Each number is 50 + 12 x the weight over its row's rms, rounded and kept within 0 to 99. Layers, rows and columns count from 0. The size before them is the row's rms in percent of the matrix's.

# layer 4 attention value, 192x192, rms 0.162, rows 121-127, columns 0-191
108:54 44 67 37 38 35 57 56 41 58 39 48 38 52 70 59 60 51 44 33 59 72 64 68 48 46 37 46 49 28 52 72 50 50 71 50 63 73 57 46 58 47 54 43 55 40 71 33 43 62 37 57 55 51 43 45 66 43 52 54 61 52 59 52 45 59 27 63 52 75 39 61 58 47 45 79 35 45 46 54 42 23 52 53 64 93 51 53 59 41 51 58 72 46 71 61 57 51 55 46 48 13 47 42 61 53 41 42 39 54 48 38 39 50 57 41 43 55 45 70 57 64 67 61 45 58 51 60 63 69 60 33 35 67 63 27 48 66 60 32 39 51 50 45 66 57 65 60 52 29 34 55 46 60 37 56 44 54 57 61 57 56 73 63 51 49 47 55 58 57 69 64 66 43 38 35 53 59 63 60 55 29 31 34 47 57 54 45 33 60 46 60
106:33 50 69 55 69 54 58 49 54 64 37 35 49 50 67 40 53 69 70 42 37 50 57 38 58 38 39 59 77 43 50 72 40 54 79 41 57 44 40 48 37 54 42 57 42 51 57 38 44 69 38 49 64 55 46 58 44 59 58 50 48 38 54 67 43 46 76 41 41 43 52 67 49 42 47 40 34 41 63 43 58 47 50 52 54 58 54 44 49 29 52 64 41 52 54 37 63 70 44 51 40 84 49 31 43 48 61 64 55 44 54 50 66 49 40 58 52 63 40 56 53 53 76 54 38 60 40 34 47 55 41 21 44 39 73 44 61 47 30 69 54 83 55 37 76 38 41 53 56 45 27 60 48 64 42 64 36 50 53 60 41 52 61 34 74 57 62 56 70 80 48 32 57 66 56 52 33 53 53 46 44 54 78 67 50 48 37 57 50 32 57 52
112:31 53 30 38 63 49 55 36 47 89 50 41 40 37 43 54 40 58 58 38 58 44 57 67 31 51 43 50 64 41 51 57 57 71 24 57 58 30 51 44 31 61 64 43 55 57 60 57 57 44 46 36 41 54 41 51 69 35 51 48 23 53 55 50 36 57 44 38 55 53 46 43 54 58 20 70 57 54 39 49 71 41 34 37 53 49 52 63 51 43 77 31 41 57 39 40 54 58 50 27 52 41 53 54 54 49 62 46 27 47 37 53 42 45 68 60 31 48 46 59 58 53 58 57 45 53 58 49 35 63 46 36 44 35 51 44 57 54 44 39 44 23 62 51 38 44 58 41 57 31 75 59 47 38 37 52 24 78 52 47 47 69 76 42 39 45 61 43 43 43 42 31 74 53 68 64 60 72 37 52 41 49 34 51 36 36 68 67 41 48 40 41
116:46 62 42 44 35 57 51 42 50 42 64 33 54 62 47 54 39 65 55 71 18 41 61 56 37 53 45 46 57 50 59 51 57 59 41 40 54 61 60 42 58 44 56 50 69 49 52 45 50 48 54 60 61 48 48 45 40 80 35 32 41 41 58 44 51 30 55 66 39 48 56 37 61 46 56 33 61 61 61 47 28 56 79 41 33 77 35 58 45 69 51 38 35 54 60 51 77 50 48 42 60 42 46 62 40 43 59 45 59 74 40 74 48 36 56 51 63 58 47 49 47 47 41 46 23 46 60 36 50 51 56 47 41 42 68 74 50 36 50 75 52 51 49 46 60 41 56 60 50 48 57 64 43 53 70 71 47 30 57 56 60 44 19 53 28 41 40 75 32 46 31 73 37 46 36 55 52 38 37 40 42 45 54 40 55 41 65 11 60 68 53 46
110:57 48 37 50 48 54 45 47 41 59 39 71 61 48 44 59 58 51 51 38 64 49 70 64 64 64 35 39 71 69 63 53 35 55 46 43 47 57 30 55 70 46 53 32 45 31 57 34 39 46 36 55 38 37 58 67 54 43 59 61 29 58 57 71 31 65 27 44 34 81 50 44 38 37 40 57 52 59 55 63 39 49 63 45 55 29 59 62 34 54 45 74 81 43 49 64 75 47 45 42 49 40 44 43 52 45 72 47 60 72 50 58 52 37 52 33 64 39 48 61 58 45 47 25 34 76 51 50 41 41 51 32 38 39 58 71 51 58 48 49 59 52 66 40 49 41 53 42 46 27 46 35 71 50 56 36 42 55 58 51 78 49 46 68 48 52 49 55 55 44 61 67 59 43 37 51 69 39 46 48 55 39 50 53 77 53 59 25 50 72 44 64
109:39 49 63 20 41 60 67 57 54 49 46 54 58 50 42 69 45 60 43 59 54 65 56 50 63 55 58 41 62 46 59 45 28 51 58 60 47 48 46 56 52 56 44 57 75 53 41 55 20 50 49 69 48 69 29 54 68 49 52 46 36 58 44 53 41 39 61 32 39 55 53 43 59 54 45 36 46 40 42 73 37 43 37 68 61 35 64 52 51 61 35 38 53 71 46 45 48 33 36 34 20 26 49 44 39 63 59 44 69 37 40 46 52 63 52 42 50 57 40 60 67 50 38 76 34 34 79 26 43 45 40 77 28 34 55 43 52 59 51 62 62 67 44 53 44 63 30 20 55 54 60 40 62 64 48 58 36 46 36 65 53 55 65 34 46 71 67 39 49 52 56 45 54 38 52 35 64 46 56 48 36 60 62 58 56 65 41 31 42 62 56 40
113:44 31 48 27 52 32 46 54 49 66 54 62 52 48 47 37 73 32 64 43 49 35 60 57 41 57 59 55 39 42 34 31 33 54 71 45 46 48 38 62 40 82 51 30 38 49 60 49 45 39 29 54 36 53 47 60 35 52 67 34 29 57 68 60 53 48 66 42 58 42 43 74 23 37 34 54 64 43 59 53 35 28 49 61 47 57 60 56 51 65 65 68 35 70 68 35 47 32 43 47 53 32 45 62 41 69 42 28 51 45 32 39 54 54 68 60 42 33 59 57 42 61 53 59 70 52 48 61 59 71 34 42 41 60 61 60 42 56 55 60 60 57 43 69 55 59 62 45 53 42 47 55 19 63 50 58 40 60 58 36 49 61 59 67 52 69 56 44 63 37 54 48 59 43 63 61 53 69 43 46 39 68 41 50 65 47 48 53 43 71 25 49
# layer 4 attention output (transposed), 192x192, rms 0.341, rows 121-127, columns 0-191
098:37 42 27 59 52 41 69 45 36 50 56 30 50 49 51 27 42 46 56 35 71 49 51 52 59 53 55 49 59 52 51 33 46 64 64 56 53 28 61 66 60 57 48 49 64 29 47 47 62 63 41 53 22 68 44 51 60 52 60 38 57 57 41 63 67 35 39 29 65 55 38 47 67 36 51 21 49 73 40 75 64 60 48 59 52 30 44 45 36 57 62 29 33 79 61 65 44 44 43 67 45 50 51 50 60 47 51 41 54 49 50 45 80 42 59 50 50 47 47 48 46 45 25 53 64 53 60 62 54 47 33 52 40 53 39 56 34 33 52 34 51 59 61 14 70 68 56 35 40 50 47 43 49 52 15 48 54 62 57 40 46 53 61 44 46 58 51 65 49 44 44 78 51 64 46 77 62 53 33 38 63 50 57 59 41 62 45 46 70 50 51 36
102:49 56 52 43 55 41 29 36 45 64 43 36 53 35 34 41 61 37 48 58 61 51 65 48 64 55 38 41 44 45 56 62 47 45 32 56 50 79 59 67 69 53 40 55 76 40 67 45 61 48 39 40 55 35 32 49 65 51 73 56 69 61 41 43 41 46 51 49 42 69 61 33 41 54 52 55 57 47 46 65 50 62 48 51 49 37 44 39 32 56 36 55 54 38 56 57 43 46 52 71 49 59 36 57 47 52 64 45 48 27 65 77 65 64 55 35 60 33 48 63 47 49 33 52 33 55 31 27 52 50 43 72 48 33 43 62 65 62 73 44 45 34 56 61 48 44 25 60 42 48 59 45 74 67 36 71 42 40 31 44 65 46 31 44 35 43 38 53 46 32 41 65 79 47 61 64 33 53 76 46 47 47 66 55 54 27 61 58 62 45 30 47
103:58 43 31 56 42 50 60 29 50 26 62 46 43 60 57 68 33 56 55 43 46 72 32 36 48 62 45 51 54 51 67 37 44 58 49 41 62 46 56 54 59 50 80 51 39 46 43 70 57 52 42 26 57 50 38 41 40 49 48 61 49 68 71 20 36 55 42 68 37 45 57 39 55 59 48 68 38 55 49 39 43 64 51 63 46 34 45 44 53 66 29 53 39 62 41 54 53 34 44 59 44 47 44 42 53 56 28 46 76 65 47 29 39 45 75 71 64 41 48 33 38 56 49 43 60 64 59 68 64 38 31 36 57 46 59 31 46 43 55 64 62 52 54 40 64 51 70 54 61 54 48 50 60 70 56 64 56 60 38 66 46 34 42 48 57 42 57 56 24 62 34 62 37 35 51 66 44 41 75 23 40 46 69 58 52 60 48 37 58 51 21 66
108:69 55 67 43 39 44 37 74 53 55 56 50 36 43 49 47 54 53 55 41 56 50 37 69 59 67 30 73 58 40 72 56 55 43 67 58 35 36 56 47 31 41 43 32 42 25 62 40 41 45 63 34 49 39 47 45 47 34 52 46 54 34 47 68 47 38 48 36 46 56 30 70 37 71 46 56 43 28 36 47 61 64 51 47 52 68 58 32 63 34 67 57 42 43 35 63 33 60 63 68 60 42 58 57 51 43 44 13 35 36 51 29 44 45 40 63 58 42 49 43 45 43 39 48 41 55 63 59 39 27 52 51 43 64 33 40 45 53 59 55 33 46 52 86 65 50 49 39 54 66 41 46 40 42 55 62 48 53 52 56 43 48 43 51 30 57 42 52 62 53 65 24 54 44 33 59 61 47 49 63 63 66 49 51 61 32 69 26 70 43 64 31
102:73 38 57 38 30 37 44 47 44 69 48 46 41 44 42 40 48 57 45 40 45 48 31 63 83 49 68 49 43 54 30 51 72 39 66 54 58 49 43 61 50 43 49 38 60 45 41 46 52 45 37 35 22 41 39 40 39 63 31 64 62 33 53 52 33 43 67 40 50 59 57 62 67 40 31 61 52 69 44 54 46 56 24 69 72 44 49 58 58 42 40 39 32 69 36 35 50 49 43 54 24 55 45 31 61 46 30 33 59 40 56 53 42 38 52 60 38 51 55 21 56 52 60 43 74 44 36 32 53 78 45 64 55 64 54 52 58 46 59 51 60 48 46 35 59 44 63 71 53 63 39 36 55 40 33 60 33 31 42 32 23 34 43 51 43 75 47 54 65 54 41 34 44 52 55 71 42 60 42 46 58 47 50 51 72 47 47 54 50 53 57 56
104:44 53 48 49 47 60 62 66 53 73 71 53 67 74 44 52 39 57 66 54 47 35 47 54 54 51 27 50 43 59 53 45 58 58 48 38 43 42 40 50 42 53 39 36 52 46 78 50 44 37 52 58 37 27 54 66 52 41 33 43 33 45 58 25 49 41 20 65 52 52 32 77 31 43 45 53 69 45 72 48 50 46 70 44 41 37 54 58 52 68 47 58 55 49 37 50 30 51 39 56 76 66 37 46 31 40 40 51 61 32 41 38 44 35 75 39 56 40 58 42 48 58 54 66 56 58 49 33 68 62 40 57 28 45 20 65 62 51 54 54 19 47 45 52 42 45 42 44 44 52 58 56 53 57 46 58 43 33 50 73 67 47 49 36 50 48 40 66 58 51 36 48 42 40 44 39 39 63 43 41 52 45 56 34 54 57 36 46 34 37 55 91
105:35 81 64 56 50 61 20 46 57 45 62 48 40 49 83 57 33 50 70 46 47 43 54 39 48 50 43 69 37 47 59 22 54 37 52 78 66 38 49 50 68 59 39 60 57 45 56 61 61 54 57 33 34 56 31 16 51 38 47 75 14 29 47 62 48 55 15 53 39 56 53 60 56 40 64 43 36 55 58 41 50 48 60 56 28 48 41 59 66 62 45 43 50 58 62 50 41 44 31 58 51 55 51 56 66 51 57 58 75 54 68 54 67 47 43 49 42 64 24 48 49 39 57 53 49 59 34 45 54 56 41 54 39 50 44 39 46 52 61 49 56 56 64 40 58 46 50 77 73 48 51 53 54 45 64 63 41 52 47 71 44 75 39 64 35 44 41 31 53 58 41 59 53 51 57 59 38 42 51 58 40 30 42 46 47 54 40 47 58 39 48 39
# layer 4 attention query, 192x192, rms 0.19, rows 128-139, columns 0-191
061:59 56 44 59 57 33 42 57 48 63 63 69 42 12 49 46 65 42 44 49 70 51 44 35 31 44 54 35 62 46 38 54 28 50 42 35 59 33 70 45 43 70 58 20 47 74 55 58 48 31 45 60 44 50 43 48 65 34 56 29 48 45 39 50 50 44 50 37 17 62 56 39 57 47 44 40 42 48 46 50 61 39 49 36 58 75 43 70 60 38 59 49 32 56 58 68 55 42 64 39 58 46 53 39 48 61 43 49 62 41 46 49 45 59 59 60 26 45 58 48 63 42 43 55 23 54 66 50 46 55 30 46 70 55 23 48 46 36 33 37 50 46 31 47 44 44 33 51 64 53 64 55 24 45 65 42 52 33 40 48 49 59 63 40 49 36 60 49 56 58 61 52 33 59 82 50 71 51 64 32 55 58 48 51 48 60 74 61 69 60 49 38
060:82 58 55 52 42 60 46 53 56 40 35 62 28 53 62 49 46 68 41 45 37 53 39 69 70 56 42 56 55 82 41 55 42 41 55 55 44 60 55 51 52 69 61 38 45 82 55 39 48 42 50 54 45 62 53 68 77 47 36 61 50 55 47 39 60 41 42 52 63 57 65 35 31 64 52 30 58 39 23 51 24 53 67 41 47 36 40 37 42 38 52 33 43 46 16 55 45 45 67 44 43 43 61 53 44 46 34 45 25 50 30 38 49 32 52 61 46 51 42 55 48 62 50 45 32 62 57 76 51 41 37 60 49 43 60 44 50 26 58 59 59 49 43 60 42 47 43 68 26 43 51 56 46 32 51 38 35 46 55 56 55 83 68 40 55 75 62 45 39 40 49 45 53 49 62 56 38 32 57 50 40 48 69 35 50 36 48 57 37 34 37 32
066:31 43 44 50 55 57 33 56 39 59 47 53 56 48 49 31 43 43 41 46 49 46 32 33 28 80 59 34 42 43 27 69 59 34 52 49 56 40 59 38 34 47 64 64 41 61 55 55 72 66 52 53 57 52 30 50 47 37 45 58 68 52 47 29 38 65 53 60 46 39 48 37 40 64 34 37 45 40 59 36 43 28 36 51 47 42 48 69 45 59 26 53 20 31 50 39 53 58 41 55 47 45 48 60 59 37 51 38 58 53 34 55 52 59 41 80 44 78 32 44 55 53 32 39 55 53 54 53 73 57 42 28 48 45 28 51 64 50 57 62 59 46 40 31 39 48 61 71 51 55 75 72 39 32 37 55 41 52 42 56 44 60 54 57 54 26 70 40 50 47 59 42 37 42 47 40 59 45 70 40 67 37 46 35 58 42 60 42 60 65 70 68
058:62 57 38 56 48 45 38 77 53 62 56 69 66 28 35 49 49 35 53 45 43 56 23 33 67 52 52 54 57 33 58 55 54 43 62 59 75 34 52 57 46 54 38 57 69 49 21 51 50 66 55 46 39 63 42 55 40 27 47 63 53 47 43 34 42 52 30 49 63 48 56 60 38 60 51 28 59 84 60 44 54 59 35 40 60 61 57 65 60 69 48 74 56 54 50 34 54 47 59 53 60 78 43 62 65 60 38 51 39 52 35 61 67 59 45 32 52 42 27 39 42 51 27 57 71 52 58 51 37 60 51 36 53 46 49 73 51 31 52 62 56 36 47 45 52 37 43 45 43 31 37 64 59 49 31 42 48 54 32 50 25 38 45 39 44 45 40 26 67 53 53 33 45 45 44 36 36 49 60 71 62 51 42 44 35 77 53 47 40 52 37 47
058:43 42 47 68 62 48 45 43 45 33 57 59 44 39 62 36 30 47 45 42 75 46 68 15 45 62 42 47 38 64 31 65 72 35 45 40 40 34 47 55 39 63 53 35 49 45 55 38 49 44 60 45 51 39 50 53 71 47 52 74 63 41 65 75 54 71 62 38 77 56 33 61 37 66 36 52 45 33 24 55 47 38 49 53 50 36 54 38 37 61 40 64 50 45 49 62 38 52 55 38 53 46 32 47 53 33 35 45 37 37 46 49 43 46 39 35 42 55 36 60 57 25 57 69 49 55 48 62 53 60 64 57 34 39 33 68 48 68 60 35 54 51 58 53 74 48 57 68 55 58 32 68 45 74 52 33 54 46 69 38 34 65 41 74 50 60 52 55 36 54 64 38 51 47 57 33 25 60 35 36 50 42 49 38 53 45 60 35 52 38 45 38
078:49 37 44 61 52 33 46 46 62 39 45 45 29 45 56 59 57 50 41 61 41 35 30 33 43 59 63 55 48 55 55 44 52 25 58 52 46 33 52 57 48 46 46 36 41 37 47 37 53 55 46 39 58 74 53 43 25 36 49 54 57 56 32 34 56 57 48 37 28 43 47 43 48 53 52 33 43 46 35 41 58 57 41 57 73 75 63 48 40 59 34 62 32 39 43 41 53 60 61 57 56 61 20 45 54 55 49 38 50 47 25 51 57 60 45 57 61 71 53 43 48 37 45 42 37 48 71 51 29 49 27 35 57 48 58 38 61 38 71 52 55 46 55 43 36 44 45 74 22 46 57 62 08 45 49 46 26 41 61 53 55 49 68 48 40 42 58 34 73 60 64 48 36 56 39 41 47 54 80 71 46 65 60 26 76 42 64 49 53 37 54 46
080:58 30 64 74 59 51 42 51 59 39 57 48 61 51 47 49 30 58 58 72 43 49 43 58 58 48 61 51 57 59 42 53 42 50 58 72 73 44 24 64 43 49 54 28 62 59 54 17 72 53 61 63 63 39 40 39 35 68 50 57 52 63 37 64 51 68 62 58 28 36 54 50 39 43 42 46 51 53 44 55 64 44 56 66 53 54 58 22 39 51 57 51 55 31 65 48 38 41 45 43 25 40 62 39 41 47 68 51 44 48 73 60 37 47 35 34 67 64 31 52 73 54 70 49 59 62 49 60 45 49 55 37 57 74 49 19 27 54 51 37 48 63 51 59 46 57 57 56 51 29 60 54 67 53 45 62 60 66 43 51 27 48 64 66 44 60 56 50 57 57 41 28 41 46 36 54 40 65 60 41 36 58 44 63 47 41 23 45 53 37 28 53
066:48 59 55 53 53 65 45 20 62 52 64 59 32 48 67 40 48 49 46 39 35 63 56 28 35 56 36 54 62 53 59 51 39 40 40 54 46 45 54 45 61 35 66 40 72 42 58 59 40 71 54 52 45 60 34 48 55 35 50 52 59 46 21 46 76 49 54 29 53 23 38 45 55 54 43 36 43 51 27 24 37 52 64 31 49 43 43 44 38 59 59 51 53 45 59 36 46 45 50 55 33 55 37 39 77 65 58 51 60 62 51 43 58 53 58 74 47 17 58 65 40 52 55 37 70 64 70 74 34 52 64 44 48 60 44 74 48 44 41 32 67 59 59 60 53 50 41 54 39 34 58 30 62 46 55 40 44 55 45 45 63 53 42 46 44 36 53 40 58 65 55 59 54 46 53 30 62 58 47 54 61 40 51 27 53 45 83 38 81 35 49 51
071:53 64 50 71 57 67 50 55 61 35 34 36 31 70 47 51 55 60 52 44 63 54 25 49 48 60 48 58 52 56 58 48 49 49 63 34 75 36 42 29 28 61 58 57 63 71 49 54 52 47 45 53 73 31 47 41 78 45 30 68 49 51 60 36 72 77 43 47 65 54 69 58 52 37 45 46 67 47 38 57 68 67 56 62 73 47 52 56 54 38 60 38 52 53 38 59 39 58 46 60 40 43 43 43 46 24 50 34 57 45 55 54 39 52 53 56 54 76 60 33 68 57 83 46 50 58 32 53 67 54 59 43 36 60 61 25 35 62 39 49 43 49 44 33 48 48 65 36 59 46 74 55 56 42 60 53 69 44 56 55 41 38 58 59 61 44 57 64 73 40 60 52 39 33 40 61 52 48 57 36 39 60 39 75 62 35 52 34 53 45 39 65
086:55 40 55 43 55 45 73 56 46 50 62 44 54 54 38 40 47 46 65 45 58 67 54 21 58 48 60 55 43 50 56 69 46 45 67 42 42 54 32 54 32 39 43 31 54 56 43 45 64 44 34 46 48 39 40 73 38 53 47 38 63 54 56 56 50 46 63 28 44 40 33 62 59 28 65 46 35 53 51 35 68 64 62 66 74 29 65 49 35 56 59 41 64 54 54 33 51 23 51 47 37 41 66 63 54 70 45 54 28 57 57 56 55 58 47 41 59 47 50 51 51 67 43 52 54 35 58 48 62 39 40 67 59 65 81 61 42 55 68 56 47 66 61 40 48 61 28 73 27 43 65 58 52 50 34 70 48 64 50 69 56 46 53 44 45 56 62 43 47 42 44 34 45 34 42 53 59 63 28 36 34 30 77 80 45 48 38 27 44 68 43 53
091:59 49 48 48 44 49 49 56 32 28 32 47 35 41 39 53 53 44 45 83 53 46 28 43 52 64 38 49 52 64 54 32 64 37 69 62 53 36 66 55 42 61 43 77 48 47 53 30 54 40 45 49 62 59 70 56 33 58 56 61 53 51 52 63 67 80 51 40 63 55 38 31 44 71 54 44 68 53 52 47 59 54 38 50 45 70 55 38 46 69 54 58 54 55 31 41 39 59 60 56 57 45 43 37 35 62 55 31 55 39 30 61 50 63 42 17 43 50 52 53 45 39 64 61 67 56 46 40 40 40 56 38 32 46 47 39 44 65 57 52 51 46 43 44 32 28 58 50 44 65 44 13 33 56 58 50 34 26 57 52 22 56 76 48 53 48 29 52 38 50 58 47 41 55 39 56 38 61 45 53 44 77 67 47 34 55 50 46 60 44 28 33
080:52 49 37 41 44 51 58 61 44 35 43 62 52 53 31 55 52 40 60 59 29 48 49 35 38 52 61 49 47 47 43 83 41 40 64 28 54 30 41 41 39 48 50 28 50 52 57 62 36 52 51 59 53 53 33 30 37 43 25 37 53 46 48 52 45 41 50 47 30 43 26 73 40 29 54 31 41 38 40 46 24 70 46 58 73 53 47 60 28 66 56 55 34 33 65 48 60 41 33 36 48 57 65 52 70 44 56 56 59 46 72 54 50 35 41 74 70 47 47 42 58 65 39 61 22 48 55 73 36 48 42 38 44 55 56 45 30 46 60 36 50 52 31 59 59 59 43 63 49 33 65 57 41 62 40 41 48 46 61 51 66 51 53 56 49 45 63 57 80 59 56 32 28 51 46 45 64 59 58 38 66 47 38 35 58 29 36 44 60 58 74 55
# layer 4 attention key, 192x192, rms 0.177, rows 128-138, columns 0-191
057:49 33 36 59 24 52 68 68 73 46 39 49 56 71 51 52 27 40 60 56 25 56 44 57 50 25 52 46 40 51 47 36 66 62 31 58 62 53 52 28 47 37 60 47 64 34 62 32 55 43 41 70 44 37 46 53 40 35 45 46 37 45 54 40 32 42 56 59 40 34 58 57 57 42 40 58 27 44 39 80 39 55 42 40 28 49 57 66 59 34 54 26 59 42 51 46 43 49 60 56 52 56 45 67 40 52 68 42 47 49 59 63 55 24 42 48 51 17 54 62 57 66 34 60 37 29 15 50 52 37 42 53 39 61 58 39 60 48 49 37 61 51 33 67 56 59 42 62 47 57 47 58 59 64 47 53 61 58 56 44 72 70 43 61 48 43 67 41 49 38 54 39 55 44 57 52 56 70 49 76 38 35 61 44 59 56 47 37 53 50 77 55
057:33 65 60 36 58 55 41 39 56 56 35 49 50 56 32 63 41 63 49 55 61 33 36 47 37 46 58 57 55 71 52 42 39 55 48 41 24 47 57 34 57 49 34 45 58 31 36 40 49 64 48 31 58 71 59 45 57 47 36 62 30 53 56 57 72 75 67 64 79 45 37 41 62 31 65 27 52 57 53 53 50 35 62 49 37 57 47 70 59 58 66 65 48 64 43 34 47 73 59 47 46 32 47 42 49 44 38 66 57 59 62 59 60 70 41 66 48 49 44 44 57 43 56 62 61 67 51 45 68 64 45 47 52 40 51 31 55 70 33 41 46 63 55 60 73 31 62 35 37 56 55 60 59 57 61 34 57 59 56 43 66 36 27 37 67 26 24 54 61 56 59 51 53 47 45 73 47 37 51 53 50 59 44 40 16 61 47 47 69 45 44 44
062:58 40 65 34 47 48 41 51 44 39 56 65 55 67 48 57 55 28 61 48 78 50 59 64 36 47 36 52 51 48 59 60 52 58 51 53 39 65 60 50 56 44 54 53 47 45 58 29 59 43 42 55 37 51 64 32 43 35 70 37 53 55 54 59 66 69 58 63 45 46 37 63 42 61 63 61 28 45 65 78 46 66 46 54 28 41 38 49 68 30 35 50 65 58 40 44 53 33 75 53 78 49 60 61 65 53 54 52 46 56 61 68 50 40 28 53 49 26 23 40 29 60 38 57 48 20 51 67 44 40 44 39 54 48 62 36 55 39 63 60 27 46 66 61 56 45 26 57 56 38 31 39 45 51 43 64 55 45 47 31 55 45 38 53 59 46 29 49 40 64 43 40 44 67 48 51 46 68 24 43 62 40 47 42 33 61 29 55 38 64 48 31
052:60 30 58 38 43 62 62 49 61 31 52 60 74 71 57 51 59 52 55 54 49 29 62 35 32 62 58 29 52 34 54 49 54 34 44 43 39 68 51 41 49 51 83 67 45 71 44 39 60 44 60 45 49 50 39 29 61 45 52 37 38 56 49 35 44 25 25 37 26 33 42 56 54 58 54 54 64 39 51 46 39 58 42 49 71 56 47 59 60 31 51 52 47 58 27 58 49 44 63 23 42 58 47 60 63 49 61 42 62 60 59 38 52 54 36 35 37 48 53 62 56 36 60 44 60 45 41 33 65 42 39 48 25 52 63 51 65 51 66 51 38 39 45 27 36 51 44 56 53 33 60 50 50 49 56 40 61 54 51 46 86 36 51 57 67 45 44 73 34 48 48 51 38 34 45 41 32 58 67 38 57 76 38 40 58 54 74 63 70 46 57 46
057:31 51 52 60 38 70 62 35 58 44 51 58 64 41 62 28 52 50 53 47 57 56 48 54 37 57 50 72 67 58 47 47 42 82 54 59 67 79 56 66 59 55 44 67 55 35 37 37 38 53 40 43 48 55 72 62 34 49 38 48 73 62 57 57 67 65 59 51 51 64 35 52 50 54 32 47 25 34 62 59 45 48 43 64 40 62 69 69 51 37 48 72 43 51 31 29 70 55 67 55 50 55 33 54 35 44 40 66 52 53 36 63 60 44 54 79 54 48 55 43 46 67 53 18 41 71 61 70 26 40 40 55 40 65 46 43 40 35 53 39 38 52 60 60 61 58 66 45 53 57 52 43 34 50 49 67 33 59 62 49 70 70 49 33 46 43 47 24 46 63 60 48 44 66 59 43 61 39 51 54 41 57 46 38 55 53 36 36 37 53 42 50
070:55 44 63 37 34 35 53 52 57 44 57 64 75 61 46 44 64 45 48 39 58 59 63 38 31 63 38 43 33 56 69 62 73 51 37 35 66 39 60 35 43 53 61 38 52 53 46 38 62 40 62 42 40 53 48 31 55 47 30 50 40 50 76 53 53 40 68 64 36 33 58 46 46 63 51 49 45 51 63 46 49 75 58 32 31 57 50 45 50 30 45 60 67 65 44 69 60 65 46 23 61 45 58 53 59 44 66 49 51 47 64 55 57 27 39 55 30 40 34 61 45 63 46 82 53 47 65 44 46 47 41 59 56 56 58 51 47 54 52 69 40 59 62 38 40 41 45 78 41 53 55 51 43 57 46 30 33 58 59 60 67 44 60 36 54 27 50 23 70 44 60 46 34 59 46 38 33 54 52 44 66 31 59 54 40 68 20 66 67 54 45 37
063:28 43 44 82 43 53 55 57 53 56 39 50 50 40 44 31 54 32 67 57 56 51 39 35 53 42 65 52 53 74 56 51 46 68 57 55 49 55 69 42 44 44 32 56 35 49 37 35 61 37 32 43 49 37 64 69 45 69 54 27 45 74 72 63 55 67 55 49 47 49 31 74 54 40 49 51 66 39 44 53 54 66 56 62 55 38 28 49 58 41 42 45 47 45 32 33 57 49 59 55 52 62 57 62 34 34 40 71 46 54 43 46 40 39 45 38 55 54 47 51 75 61 39 53 27 28 47 32 45 22 60 53 48 46 18 40 35 56 61 63 61 56 51 25 49 43 48 49 51 55 41 32 33 59 50 49 38 27 49 61 57 41 66 31 43 53 42 55 59 59 54 30 45 55 64 52 63 39 36 46 38 45 57 44 45 27 22 52 45 79 52 55
069:53 52 47 34 46 26 72 51 60 33 69 55 66 48 59 66 50 47 48 52 54 49 67 51 54 45 46 39 59 38 66 53 67 76 58 08 57 44 51 61 53 25 34 69 43 34 27 39 36 62 78 44 41 46 54 33 46 45 47 50 42 77 66 65 49 69 39 35 63 51 43 48 50 42 42 53 29 38 63 72 62 56 46 38 59 49 77 57 53 45 60 49 43 55 48 64 52 55 63 37 50 37 49 54 33 52 63 48 61 52 52 50 65 51 47 49 49 61 47 47 49 51 62 20 66 51 59 46 64 56 45 55 57 44 66 24 44 40 58 62 51 39 56 28 55 42 49 51 47 62 49 55 25 42 56 44 27 41 68 52 48 56 53 69 43 42 51 35 39 64 55 46 36 57 24 74 48 71 64 68 55 62 58 60 47 69 40 53 40 44 57 63
084:35 44 57 22 33 35 43 38 35 25 43 51 58 36 39 60 42 49 69 48 35 53 28 39 25 56 54 37 40 56 51 50 50 60 44 55 64 52 61 47 56 54 54 27 53 38 73 28 46 66 58 48 49 51 53 56 51 78 42 56 53 53 54 51 46 41 45 64 58 48 43 53 61 30 44 45 52 42 47 53 53 66 43 45 64 57 59 55 50 42 40 67 48 33 33 40 65 51 52 34 48 55 25 53 58 39 24 69 51 69 54 57 54 46 32 52 49 36 30 81 53 53 51 53 45 42 64 33 60 46 59 32 52 65 35 40 56 63 62 47 56 48 48 54 25 51 42 48 29 54 43 52 16 55 49 42 58 43 62 46 34 43 48 46 62 44 43 51 57 75 72 21 44 88 60 40 39 61 64 37 40 48 48 44 40 36 35 54 47 69 57 35
066:56 57 52 34 32 61 24 53 31 45 45 52 59 46 37 29 58 63 54 33 32 42 32 51 35 42 59 56 41 48 39 43 42 44 47 60 51 22 54 27 59 38 67 47 49 62 68 61 35 41 58 53 72 41 30 64 47 47 52 50 39 44 68 61 50 54 43 53 67 48 76 63 59 55 31 38 55 59 52 63 44 44 42 37 50 34 49 51 54 64 42 44 42 35 26 56 53 64 59 57 54 32 54 31 47 35 47 27 62 35 43 63 41 60 48 41 52 45 62 53 46 47 71 56 42 65 67 53 46 40 64 31 36 37 40 46 58 46 48 46 93 73 52 47 56 46 41 38 64 44 36 37 62 65 44 50 44 40 32 54 56 45 45 68 56 61 54 73 60 43 56 65 44 54 48 41 72 61 83 59 40 56 26 55 52 39 48 48 47 44 24 58
088:47 34 58 51 29 43 48 38 51 42 51 63 38 62 44 41 65 30 52 37 52 51 48 57 41 44 52 62 42 61 54 64 42 80 36 44 38 55 44 42 38 44 67 64 31 49 41 40 62 32 42 52 39 37 26 71 57 50 47 40 44 57 58 60 58 55 63 48 43 40 59 70 44 41 56 58 52 50 55 77 65 54 49 48 45 38 37 29 66 26 50 68 61 59 46 53 56 40 63 45 69 58 52 37 44 31 66 55 42 69 58 57 58 52 48 47 31 64 32 43 57 58 27 50 47 42 50 46 69 45 32 49 57 60 68 30 47 76 64 39 47 53 54 47 45 21 44 57 27 41 55 51 47 57 39 66 55 46 29 36 40 46 55 60 52 49 42 15 55 47 49 71 60 45 44 57 37 52 33 63 44 37 61 66 32 64 47 44 37 65 36 91